config = dict(
    num_hidden_layers=16,
    hidden_size=192,
    num_attention_heads=3,
    num_key_value_heads=3,
    head_dim=64,
    intermediate_size=768,
    vocab_size=4096,
    hidden_act='tanh_gelu',
    norm='layernorm',
    norm_place='pre',
    norm_eps=1e-05,
    positions='rope',
    rope_theta=10000.0,
    rope_fraction=0.5,
    qk_norm=False,
    attn_scale=0.125,
    bias='none',
    tie_word_embeddings=False,
    parallel_block=True,
    init='normal',
    init_std_qkv=0.0344,
    init_std_o=0.0,
    init_std_up=0.0344,
    init_std_down=0.0,
    optimizer='adamw',
    learning_rate=0.00163,
    beta1=0.9,
    beta2=0.95,
    weight_decay=0.068,
    lr_head=0.00904,
    warmup_steps=342,
    schedule='wsd',
    decay_fraction=0.605,
    decay_shape='cos',
    final_lr_fraction=0.0,
    batch_tokens=65536,
    max_seq_len=512,
    doc_mask=True,
    z_loss=1e-05,
    train_tokens=591100000,
    max_steps=9020,
    dataset='wikipedia_en',
)
Each number is 500 + 25 x the weight over its row's rms, rounded and kept within 0 to 999. Layers, rows and columns count from 0. Numbers have three digits each. The size before them is the row's rms in percent of the matrix's.

# layer 7 MLP up, 768x192, rms 0.0918, rows 654-767, columns 0-47
101:497518522505488494513516502502520521543560515499529465513455500493471533513499511445491510477499493456481476490501484510480502487548435484492484
093:482510469520505481482510512558529431476519482560535449509509515493453465499507487535505498507506529476493494472480493464454527504496511466520490
086:515511488510491501517472515483498500473501488494478487550484495491510525482517488530495477513519450486411548521484495546516508507457512500481510
098:530493464468493484492496537457478509511512523443517470499516522518513483495496477460487479503520566539484465504497543520495476509459436490476559
105:473491506547461483492534531510504464463496494488504535531521519505524446503501513472480495506509487521543529515489504478523477480555469495490486
086:504492459520506459471500460479499480533499519508501525525529490519491481510475558507428501538534499515493531511447480528510459537489493492486508
097:511463513524503496503478533515529492518497515513508478493507529469497488419492512500458474477508519487481435470486438475512515506515503501538494
101:488475516516489460530544537507511522532468488459532524485482477570474507543476483485482522503493504485488545511474513482504519481446466510502530
101:474531468509529519459500559523484525500497511464469479531527516515492488496518520505506496525547513544529550517464463542496518487484535471464521
098:494487494506513504486493490484505532564464446459495525495503496486506550497549499537470527514529501473469503537497506513510502492485498489501500
100:479501493560506458513495495464478495511585509506524504494490521527500492475479516539470466509513511489508494509493495441530469481473486480467532
132:511499498517542508506483479484495498535510517508489463512552519493444474487509475499482478485503523507486500506474468518521496445496477532510484
096:502413502516508475504488489526483464538524527462478488491486483492437513505480472510522449475528532522498501490504486508542496525448484473501528
091:508452512521500491452489526517511486498502487509486469497485493535491523511455498474493525452526525470506512463492518496493500542502478516501443
093:502487459514499508502516522481505471488481473476485525511510541464516487477527491491477498507503554494472509486466497497476495483497459514506536
094:479498536536492518484472535477560516537510538479449510514484516505485504563471548491539526460502518492488543523470541460542510494468517520427497
105:436473484533500490568533537511540493490465502508457507494476518499499471538525517501466484461540513464514486466486489484488513479516513522479534
096:512558504487514478509506495480536524468513506489527475525515475526525498473521500486458494469549492490498489514498508529464511505493462488449538
095:494563547496543516499471490516515540547517456512474498533467456536463502517494492478502518546500484489494481516497489486510495506521474513498498
096:515459519495489442504479476496476519480473481470494506513504502491484519505516542533478514475524479509519512473490503532495513519510541489505512
096:478460495515494500501514489537503513558525503485553515495466467464483532449476473527481467501495503462487521579490478490437473496462495508520497
102:498496450545526498494501491508509505523475450504490513524513495494471514467507502484491525488503518479490494514500498460446433520496514464504464
087:446501467516487480535544517502500461492463541494531523480472512533527488520489526501485459489532510510478523488465477515545506493474471489487536
099:501517495492497526478523490482487503523537472476513484502500510531483470498495504497482458560501488527479535554525515496498474492444496503504500
102:489488489547486502508458518483549477503461472511465562524483512505499460523491471494480478470522498504513487540505495510511506459525470476477511
108:514489478499510507480473508489515443498497478485493485508510482497464541520518463504433507544529469492450482514502468574425496490508508462533537
102:498483487524546489500509502542519546495506499501519491490528472447455518486510509498463526549535458486490518512490490470502485464513502450486549
110:470537488487493485504486529525517497483527444490547531524469525501475502469522506516502516516527472548462527538482476517496545506494501504488545
102:492503527478520541482490473504549492567520497486480479520448489506508487468473524463491489517508521557490485580490511523545478466524501449503469
097:520504452492457519504525531530485442503511436513506467490498499537469498534502521503501485516515492502474518503469453537501485547516504451506507
107:514518478488467506543486470467550505495523501518509487498483536469494498529532498521499516495520520483516495581484534493468486492484504461472471
106:521540479503463497544516529484532495520467492456474477519480538513453481520494492527510465498486512489457488511474507486539459465493467512507546
097:493470479516491506487526513489508478505533514534449455502506527544522470504496534481491498500553531507547556534474500478507508490492447467507467
098:514474528499491480515504530491528532534505516493508456512486525520470478495495527474469463473502553499463524496480508479485521467479485518477494
106:495507508472497466501512446478509498526539537482478515544464482520495487475478492503443519531512519513430482543496485541513525489491519476498532
107:502477489533515539499570516455498497514455463460546479505465471503470494524515479529476479504500496503508539472472469524448471523483466544497487
093:480501498504533507502520498512512499515521515496438457496520481481452546517510486471461450510496482503481508485517493534507483541493490518481528
092:484463496509510515505473529475539514533478483465496449489484505491457497493528504476475493499490503519458482514481529529475518502495554497500511
083:497528517534502518470520467461493507499501478484531522537530544506492529545477440506491467493534499495497504470463492485525473527506472504501525
097:514504459487495520464493488508509483497476504500497569500483485533508493483480543513500522534527538506487463520472529549492518506484473475480527
089:482494510519535497530577548502494499490467469519493501490519534511521458511476479476492472451505503480472516514484491522430518485527504474518498
096:497499468535492488496500483502523473527502468507487500484486491491539513494504500509496499483547492520511522523505520526491476508478515490520533
104:497516475504457512534480520497486463544524451517520484510457509521473514493513490462509487463516510498502518521488502475540480492505489506459500
101:511549462487518470509459499526492528522518538509541482523489536521487495464511515481491529456485496508481507570501437468478470503492508418496513
096:456516486512564508503469481518512496469540523485430540520483491475489482486504486525472507484478526541496478495514490510484500506557467471457470
105:505490526521532483473506504503521492509515515480526478483531506489465532490508492526502498480522538520517480474496506510517476475492453503488524
100:508516457521450514533511532547494468483467498496498560521515499507454474500493495503483541472511446486508515485476518526463480465538494495517530
097:473519525490505494528483445476526523493466456473497536503505489469524489499518500507464487525512491475485506535494444489492474493489511435513523
103:495500481516478474508504490496532506501504505446487526492450555483463536525555505508477495492524490517525524511480484507463522430491513512488489
094:532498470489494518515510532528474461488477537498467478536491467555490492497500527494503513509501503549502548518468510481536481487477492484502448
092:493505505487477474531490471479521457491513462487501512494467531501508492468544499475486549518496489521468504528480538490522508537480493512509536
093:494514450493476482526474539503478459464512506455517514517506489504470497532471532533471487478552490456494516531500497513509494522488459458458492
098:525481508494505500477513529526522526498534476461504478503487487490496490488492518522492521464492518468484532545493495510522473541519505526469512
092:441425444519535516508470501498509529485479494491502516505496514524481486508481512501445468534491478525504504543507492520496503485551468500491485
097:491511473531512538521494513487502455481459472513463518496488485495456487479501445501504516491492537513509504489485508547472478518462500511463540
103:498440522502494521438538532508505487480476509438488481525510552476550483513478479485503492516512491514504554514495417535515480527485499512520517
109:517493514498526490488521513503481477548484493477517510529465487514439507526466477513511454506487532544460524512500466509529485499534508492475491
103:500450524493469471489508520503469460482494488518488527525463516506476491462491508530506521534531495491493488481488520480512506491512470517523479
089:519533496491506517536470535476454438500497526458471493510488531531487495470501490473486483495527484538490514483497424514480518529533482517446514
104:451501473521521502491505506502481530523475514478516492506469468533481529531508509498470485501528492508519486495487481550536489517469447472490483
107:480538499490515490518524466508497458546495521473527490521498451525458497483514477469495526492538486534472503476487498492471507491479515481486484
096:517508500468469528514512532488529506516508459452515516489508499474504499503486412510496485458498489502503499514489521517457419509465495473477502
099:460472500542537511473538518517509517500526502499490496498508500497462509485519536544501471497515494502514539457502508448459491489507524503473483
094:544536506498538499515487545508481476499439473482485517521555581543565480493463531457481520493507517537515484491495538516473524511497496510488485
097:512508497500495452491517525462465467525496548464508533522505484493511484521492508515473475501530485523517488500480534501518461496500500519498539
112:505528490501481512575521478469491512523486440480498517510483490503503518499475484516473540523554518506465499549517490529482452447477506409487496
100:517530497519538456477522540516486459493481520495468513535460526533472504509546536499539475464502518476523543489518489437513490484515485473469429
094:477472519521509471478527473517532493553525501521487485496509468520445538498492503510469427425489503504443461488499466494488462489502463511488469
097:463524464522506522477490506470481486495518481515471481490499486457463553461571482548513524550541536525459513510513515492521512498483526504534547
097:489482510511523493514481498493486463525572500469481479502504514516484492509529458505481496505510519520481526501505486543443504506485499549512556
098:461523512500511509525511515495491472476467493474481554518457494492504454525515507465480515528505509534530487487506471499465512466545455485489510
110:471518509528486508500470532528495490525505528477503529541500485462495509464465492526475467494498513519512508519494485481472472521524504528463470
099:489539494532507513516471462556487526524491448516505552515525502484480480465476479501487545492492467538488530503504486507501494478469472521471560
099:496491529533509489481513498503528509508512523478485516496472477505465509544500505502495490464501459497469490534495505512491470520493416461519499
094:520489447543489522485495508578506510504464498481467499496518507473460508490485503496459479485517485555514512555516508510500461494529521509485466
108:537484473562474502486501509501476495512475541476532519502511526513487488493520489470469507523514492507506513541468504562490477502495511505519504
094:481435532540526485526508559538481509536496433530514542491487540477509479499528505485500499504517490476500486514499546507464499489504523505448547
104:495467530500530499528534505474505497480501485481516487501484482516501532491549475491477489517518534549477471506486469558474481541448542461500481
093:461534461502493488526471501470498455459490539517479488484468491497504483495505473525475529510520521529526520504492499462490498508564501510512491
096:503498530515510526486510470512506530530499510483502474511470529524454477474510504536466469458494527489499502495476482523469488500491464512458536
099:446492469513494535492500533492523475500475522489483546501490495499489512479477518492474465498511495466469508487495467511474507468530502462497491
101:474462494520499513484502499461554493506492499489469501494450516494444515502553487519457457511491528468506538476516480454507491518496496510487546
102:506527515518479522505506481443518486483511492468520490495468535483489535525529487515475449476501533504492522526501492474500469456464464525491556
095:513473503463526513512485450529535520529546482517514456493496520490494523508498558522504522457514483480524476512510489511482447492543514498499508
088:491497453518470489465529536512482498464555508529492546520476477494488468486517508508496491473506472504455469489493514484519506451518536527472549
095:519464439493504429477506475481526524550536506466496452513505508505505460528473473474481509486493537529497457523490522542495528492484483519496535
096:488453504491455537472493501453529476496497506485471513498512540472529491509483451513520513443504493533447450490487486444527508516515466448518497
092:545537486493504498501530521533501479497531453516467514523527504495537473472465506518528511493508487511490503473506522450528557477480470491518473
098:529514440556555479490517522508514515473513518506506502525510514494502509478514540474450537482500477523491526500493511509478503494498511475465489
098:466503497486495543490504491521483558493483501493485472495494482461479489503532501541468482459494519499522558490475485495471497506503514491459494
093:521483507494514504525461502537518482457545462504466499502492519518477485466516510506495486512543514554454485519489530474501535449492473488506447
103:530484537557479514506508538495484487519546491435481461511505513481473487541513485476495491474495525498479534481494461482512515460520494505504480
093:507523515510524489498512489517505534501488488522525493535523512460461523495489463527511520465507500501526471487465498471471466490467495527501486
096:516471429536571497501476524517483497514508538485462477501493531514455483541495523464496459523503523522488484501499488464487498515525470506502493
089:494479507498559487471478536507498465487504481491425535496476478490502479549469505543508522487547513507505478507493519517489503487534527489511470
102:481492525506530504478497535505472517553517503480491501534507520475514522504524487540445495497549522548472544508497459513520513546493452504488471
097:509531487546526479485498490495505514507509450458480485500500507524444474519507510528491481478508479483436524501474494487514509489541497474467510
106:492505466516523514488522506470520506524504499510488492515491479536486530488478498492504514504508483499484482505507479517491433480587486484497511
090:514527495520486483473517460451498516488511468498496517511498539506508531493512486493450474515515499515539489514479508496491460499506455505521516
098:494489488479484512522490539485504474476488471499480526521483523465506552486506502546488476521528500504507534492445472470483521539484495486516486
109:478494447537512474480488490486496502515576532481525508533505493487470493481472484478493494469503505481496518511466491503498473468480487490515500
101:511485498518521502504538523461493520511515465506477472501477495453513526500498466520469477488517523519505528501453450473481509529493501513489532
091:504478510532526466488507503565501474485493516464493472518466490493499461501483496520479485469508501488522480506494469500462503522468501475426516
102:438457500504491514499498524517519498506495442468516520487511485474515539480498488509503458487499490456466498498488493526478496459485497481498529
103:506504471508530470499455514500543505520515508485500527542498517494488478504490512528470473494508512442498514493504495459482483556505473507438519
092:522522473527473493553515490471483531494493537498482516531471466499498462508501464493487463507518524482493520497471514495496512478513445482514525
092:449524464496498521516470480532505514524517491493449523496496502472505534536519545506492516543498514533489550486480525452517482540533456505486502
089:484472484546453479499513499485538516551488489516496480496464488514506529517489497489501552511505550467494503500477533540486496516496460513440460
094:510521494505527509472518519487524488549519453516500545488478457485510546544483511493525528453540489469514479461500490520501495498498466462519481
109:490491503538500526509491512517504492559505479443494520489480517475477475455550471506499528522499539472478519518518455496485501438522482520488552
109:489509502509478461491504485519563525537480474463524544531466511453507474523524501519482486497505472475474491509501490479515471493545483508504483
098:502511473506551474469528505550479536495533482403500476499500473488495487515512510501490506497493493486513520516510508485519468499555489533438505
099:511499490501442451509515550533493501510534490453480506507513511507528523492536486498462448507503476469516489504503480441500496489485529453517489
106:524466489516461518516496483471475500539498492481533525511406491507508521511531476527487479479513480490498506497484464495517503447501487511481516
# layer 7 MLP down (transposed), 768x192, rms 0.0905, rows 654-767, columns 0-47
097:520490455472478489502519527514502492449503485507516532504543507481550483470476496513507444472521531501495575539499476477522501507482517483460550
093:519483517501486541542522496443512566518507494420496524496463473505537547517478508487503487461515487578482528515509480533509490498498467533478528
084:507494525461518505528536476496549513530492525484539527439491521530500498505471532468506487473479537492529459493522504463498489500512491498505498
094:441479519533493521476533451497491460487482507531462527529485498481518523501487483518475514479516493458543493492482504519484521476520545492500462
115:485482498521492492515513521526472477456446497526460551501485540495518479440497540483485540473468518489509558521480471505530482558517515522494516
092:502522526483501526533473525500492508472485496520520494458490517490526512519532504477560481478467488515503471483552528481455536466535504489489534
094:484468475532534534483499532485509472504473514477463530472482491502460517505464504500504487499507493520510531501489495485498499497507491553482509
108:509523508482478516518472484494472502493505497517491530526520493496508533508508519510504510544477490521468450538440525543503508514524503500517513
112:513489516493511465517513492496501503553482500482502530566518513483500493517522509482529497537501526537484496492453535490479446521523524476515541
093:543534536489543504504487502505483494479543517497551489512487523523479445525475459477494516455475538517525526514496503477493517485510479465493507
094:496503511464485552478482511541513481519481499484486512474471496522481538498504485511507509473510522538514528467497511538513552504554490511523481
126:512497467521523486493502490479518506498501515474495482378486521502467490486546483519481472513483473500497493457609450522479485478505492516479529
095:482567522480485522525521508464503519483464521506524545516507523496553508487533510468452543528508449491458474493561521464473486499558500514492454
090:506522479509468533538506461465530494508482500490492489557519460476517494495529488540486496490517502536476508533471485541476504496489503503517517
111:522481480500494482504520534535509470515500500483514494534511542508497462526494528486507511483511500536550495536435541490496451506544495442503490
092:508469480465509511495536491498501505452477450527558502498526524498514501477565491509441495514523515475518528499572463508481468469479457482580500
108:497531504515509465496507496496473499489523499487517505552489531507531550479483473518484493519449499486494522497446482469498513486500533474497501
091:482477529515470512479468497527509469491524519527476538497503541499441484510501536519510497483453507486448521511487531464524496498514505474473468
095:496512463513486516515529527528513479485449497506483507514505537477515516530524513540452499454512504491476494506507514530492525479498516517530527
093:490545459492509557501516521485538474516495528536531457508537521539503494507486455475513498521492479468475497535533492495457478502490461504491522
097:535534510490542506458471543471490490455503537501477474514472495480516460524496506482525529474478470539521482456516530481519525512537523523478480
120:467542516493481532504520509459499518505455512474499527532488470507521489506479484486503445513521489512485513470435494535465510520447494518485540
088:512465514458490546505492497523469510514534514531452481498520502479500488474508503493564476500481506469508455515525492477511487476546536506519485
095:450490472513498463524512516501518494489495507502490527547452519470499494476528483482508510514495526470511444451477452469528514519558502488522472
109:520491507517453490514494488498523508533530484480472518506527523482468481511496516495500509442515493501536514484513571523501504502457490510474491
099:488501498510519515500502464524497546535502478509473489485465505539469532467492516470531539500487567469509515519496487506508503519480503475526479
099:506492485495494472470521474480508463463488536488482507507460497505493482483517495513522530422480481476534450518498518512531489485497479502495491
116:481508453470459512522474507462535523500521498469526479512493507513505466542466520503498484496521484527473505485465503487478490523532491479501497
097:463507452529500512521537511489496508433456518511497536485510476502535499532504431547492535464491466456489473446467451475474540543492506496478524
095:503525497478522498472457493506549518452534532477481514508483551537485493484527531535516506493465519498497481496527528492498503495525521536529461
107:469485489513535471526485535507523503532483478495516515429555474518503542506458473487470466519534518512515525449508468521507548492514484518498511
104:492518511509487534519510458476491512538459480527500527473483440472499507490484526483500519532508524493513487498462503536496526509515515475516470
094:522476513482517453506495512529481497510454519464513547498506498482519540471529460518510479494465498498479456491533507526502486494497563531502534
096:458489544545487502540473460488517515531501516457521485539484500482477507512518493452480510500512513526503498538409480476511483524525494523522529
110:509484487508539471523472512524493533537512537487511498527562501576509504474515502470451463494482493478531443514448526541506534452539530482470499
116:530472469486472483487530550545503493474548472517507486504506507513492476506540490504527509488493510513468534471439517521501498525489501477520520
090:455470527494476485508505510496481512483471479486523528512489520529514489484493530520502470528517503483527485479471492474511534507501504501529516
096:501531484490521462486519466517470520445506479500510521490501489506510525498505481463529513499507480490511497491530445513536442526500478474474476
082:510495512463474463531540535499525497518499510542461484505474474515514481488483528490480504493477510518493493536506509486520518490471495463462510
102:485474491471528487487507558522472512515474559483506459538484479492507487515533503459484558508484493540487506510525485466472476476512516518520467
092:477480471487478534495465441510541496501489475524506523450471489499531556505534483487519483540525472491503492512515506474527499474488490519543534
097:479497501472508461537529509487525526500477525503501485469539500491438536504505502492521476513485511473476547507474470521494488517498487511497501
101:477497521482502513490486448502520541495502511479471532529512501471544512499483500536459472497485493479484480511490496522485503520498474528519499
098:472445500487516509513519487496494510511487447475442460533515516483496500534485514493507534526495539547520499513523534462525500525547529553514511
094:496501535468483461512544493492505535527457472560532424524486481512532487511478524507535508521490488504500493522498502495508481524464536511502489
091:519493472517514479484519504489540488499482483493440495371481488519505482449523541516478491515498478463500498497626507518505474516503504530509508
101:489515525470501457491474543468501510499521506494489462516513525518489519454469512543495465501492519495499527503516522464560505523547524521476476
103:539484494525484528454534489520526511521521543495554423528457520501511495553488455518511522514483548479529456514504499485463457489504505524498523
105:528475510482474477508546530478495494494519483482471489472526481515525484505514503515533466545508520548489486447480502556507494563536486516470513
091:517523514513505442498486474498504492522545478477526530502529495465534465487525479489481478490504510482495468489499519478463526480498536518496545
086:510478489523481477491548525528518542522467486492491490523483516487528490502513500506549462469488510480478514479549507478476488495509479543494468
091:535477516499507516449476458530538521530508526496503485551428499443500512503512487480511536492494460485487483448509521461522493487480509520492522
094:498526502535491503534503512482463461483510494542507516512491507540518506502540470507449538560502481515508500464524519463497516497493485477539483
089:509540538478499502470507508486463473476506453542522484512474481509497475510507492532506516459521536484473457477492534465480497504456536521508486
097:524499517478537489453503510493488501446506507503511496557479559516538502535537564554486501544507478508477512460466522485533478472492492490513448
098:482534470489483545503479464492479480498498494552452528500477487496432462512484532474537491513499483508451510487503530479502527501523495485459506
112:450489497519500493513466508526524496534483522484451522509511550503535525529524539480487480520527502468514487482541494457504512479483476536510506
101:479524457493536469496499486500544519478503499470497495516521501508526488559538486501477481467487477514514513503460473515478499513520494522516520
090:517470534529535504478539486554549514468495475508473481517491498504553475491520510514498517487494492457539476454450504457537520494493506501511476
109:508510511537522515523478471497484517510470524489489484520525500477544502496518504492516495522492480539498497520477471493447520470488532504521488
117:530468503470495499505514500511485499482514491461501514508444490475567506508505508475480502504507449503504512530497546512501531471500495473514494
094:468510472535504483498443473470480500486489482519497476543475530537497529496484503489488539506501493461512488480435511497523519506520464489480556
096:503483531482501502564480541515468451503502481532515458527468542512471521541511465513520514555522518471485507502487494542528523515512483464522449
090:525436533498471504486452493507516523529471496484536494520439477470483491461544510500521480486488524507493526499509458485478503513511473524500526
095:482519506476483556499533503544521450519526457545510458518511492489498500457488494483509543539484523495475525476472470509496534476488488502468511
120:500525495499514494459489501534498500494511510471499530510481538438521490464499502492482549483490507484494464484543527491487541469534496516465524
106:454532471465513524506534467493481517451487481528506496483494506488506461444532503471504506489507472483493469510461517525497513494510524521546477
091:507516500490503488506507518491508503500450484467513497494451466549515514498508487515494493525531469508497520498464500468508507508503523506510537
093:489492521479544528515500504505482559489475571500522502506482503527503492492477476494481476436493482481496471472523488484502477463495473497449474
098:522520516507497487515516529517466535488506503527522520516466494470472477513480524443543524480523496460476461521525502519516495488516516457502443
102:510512466526498533499533516545476481491490488533509451483510554529468530463492474506551543498477499455501510518486519451536518489462490496514440
116:492493527508512470489485482523485490458517468501496478463453527522475465510539509519477453511463470531495549455517478503506437556492513498519473
097:503484490421469507487493540486548497507515534479475522450459498465515503503524501476529471517542529475524462476560523467495510481513544491515449
109:539496496514460482497495509496472518517457530516495463579514460518541507514539496514509501508497508520487505486498487492478513513508478507462513
087:502458557516494506524450494519511501530541487500462533466523522501522483509501540463494462513512532486535536514473489489459505520487498478489526
106:518486536524526515508504526469488514512522512509496527507517498516507464500506518439473477535504513479519503531496528497501525523447522530490496
091:527507487444480507500498482489517512494502541529482497496532514535471520496479457435501481485504513493505520500550479502512522537484509461532511
103:515492479509486541492462500516524487515516534540497501483500502463523455476471510541486510481540470465478456459467497444532506492511518503457481
091:527464536502467512483507529521522518524501492468491518516516502479476482510515480468497525492519499557492531483461484526533528489456478468499526
095:480516497483517459524493488496467470467514503514484490547507504494502484519514467487510497497497502516491472494537520544497503497502525515509508
098:497516500496485527492539519483509530542522489501516489545515504486497484508505492510547498480487500476502518515475494443499487505485499526517481
100:510513502470492514490503506518471510497502506510501508470510509495528481491441521510524498496515476535532470481464501551502502477485508541514522
105:491507510513514456489465511495478494486491494498466498514534523507478473504507492473495470524539514485526510504474534510497513538498472495482481
096:519540485527484521488531530489466483489494498483475529523490532493530505469493492502485471519501536499511487486477492551541553450483470496469476
090:503536564502525508529481482487521511526477508474520472489523507510542536505499482498484501541457522490522507504507474535488508516465448496510455
094:465512518498453562467507482478496477498527508504519510516467486502495557504483496514473532492515498478517449518450500487503511514437480491483532
101:491520498540533457544501540567478468492483505477526521494483460526469485485502521445463498551535485486519550540493501502510476513479512513528512
092:459480509495506481487483505514520507498487508498524483473480503495486526512498501446450463471500528483520521507456506536499448499501529478505527
094:516491472501486499530487467521502473490504506504466526466514481476497508499475479571501474492500510475476500497499501532521460476493487522520531
107:521509484486479464508473520499497479502550491544487505535499521516543505495488477477528550525493507508488478504499540463505513464491447472510450
094:515520516527518516485521475437504512542476505529493527506501506510527495536475453487532499510509504467507482518452492467515483505517542479470518
098:489487441458485493544523502537511551514451452503547493507514496500493513493457482500503508540487512504507517521506527553490490502473494518478496
104:466501506518520504508467578496456461520485512501428519490503475517531504484530508492474453516518540504529499527464516528542531527524461498454498
086:503546525479453476531558487502465497516476469537521496449470494527534515523483501526476575487503502494493529520488552489468512525497525493522507
087:529486531484495545503500456482503562539515488531534466494470503470509497485509485516494510499454493502477548534475482454518475510519499501514511
101:504459449510452534483490515483494484501534476540535468477511526466488543540526485496543481488512531464497506498514527499465474510499507493509505
094:485488540484498477490492510514501507509508505540462488494507491479504510514488515433520450503515501494456459460577474458509476486478530516531470
116:470543488491463488521453518481485531521520472509488479536465533486493548508522510479478499519501507526517518546491515480517548478497477465531487
088:535481471459498486529482557559491500543517510561527483501515478513515445504503544497512493444475451490464499497508505495510500507499509504502455
093:518531518480510491531470519489511500510542511504492459520486496492464447493489459464537493453494498471461491492512531529538514467542479515481473
113:544517521473526507460462507489549522490549532489496513529474499486508499493517480505473510513499495550468512487508499509550492483549529540500544
102:438520484497533463497498481518488495475500510460510552485538520522475467511520524443514488492458449480475484521555505487495501462492501474478531
092:504496512510504505483485494480474502478474522510484528533496505513484554482512503467522498491494474493507499493558501505521503450534527538543542
101:491507512507513501455486480516532502519567519473542498545510486497491462494516512491488528510477477514489497558478527488501519501475534484482562
110:475508537475526466507496477512538514541498475502514535500497484470500478510525486484483486497507504522483515476459463509484505472465539512502524
089:471493503494524527522513503514510488508529463493540476467507515496474510524462502488475550512480492496472472513549520491517458523502527543532488
086:523455518524504505469534507495510481488493493486535497491514473522507454454490451523495507452519472492478454522532490531475507466468528509476499
094:516528502481543496497488501499483456493500511481504512524490503500469459511544488517518460458527466536494488506500479474505472468504522480567536
094:466460478491537499523485493546484487476501533513501496543535514504509464511546529496451515484483524523490506569467483485504520479517494485452523
086:500487476510474513481504511497500525488509496503476507329480497488490474484479517516492515495493505524505509507642520475503525530498503494493468
108:526464513558509477526475528466505467476495497480503536470522509482519461554498510496502437533530468512532499513496517516522542484507524509504523
098:482520496532482470501473487528525492522513499559498506485496499492493550497494500498507484467510532470512479521485514483526484513537518461521498
095:459513528507542481485527413519523488510497514533512490474499502473456498463463501534501486495509528507503520528460471570491528525496479504502497
104:526458503508532498495526536516505513530498507501453506534538460529543491471487508514480516509524520546473491464545507500498511519472505507466558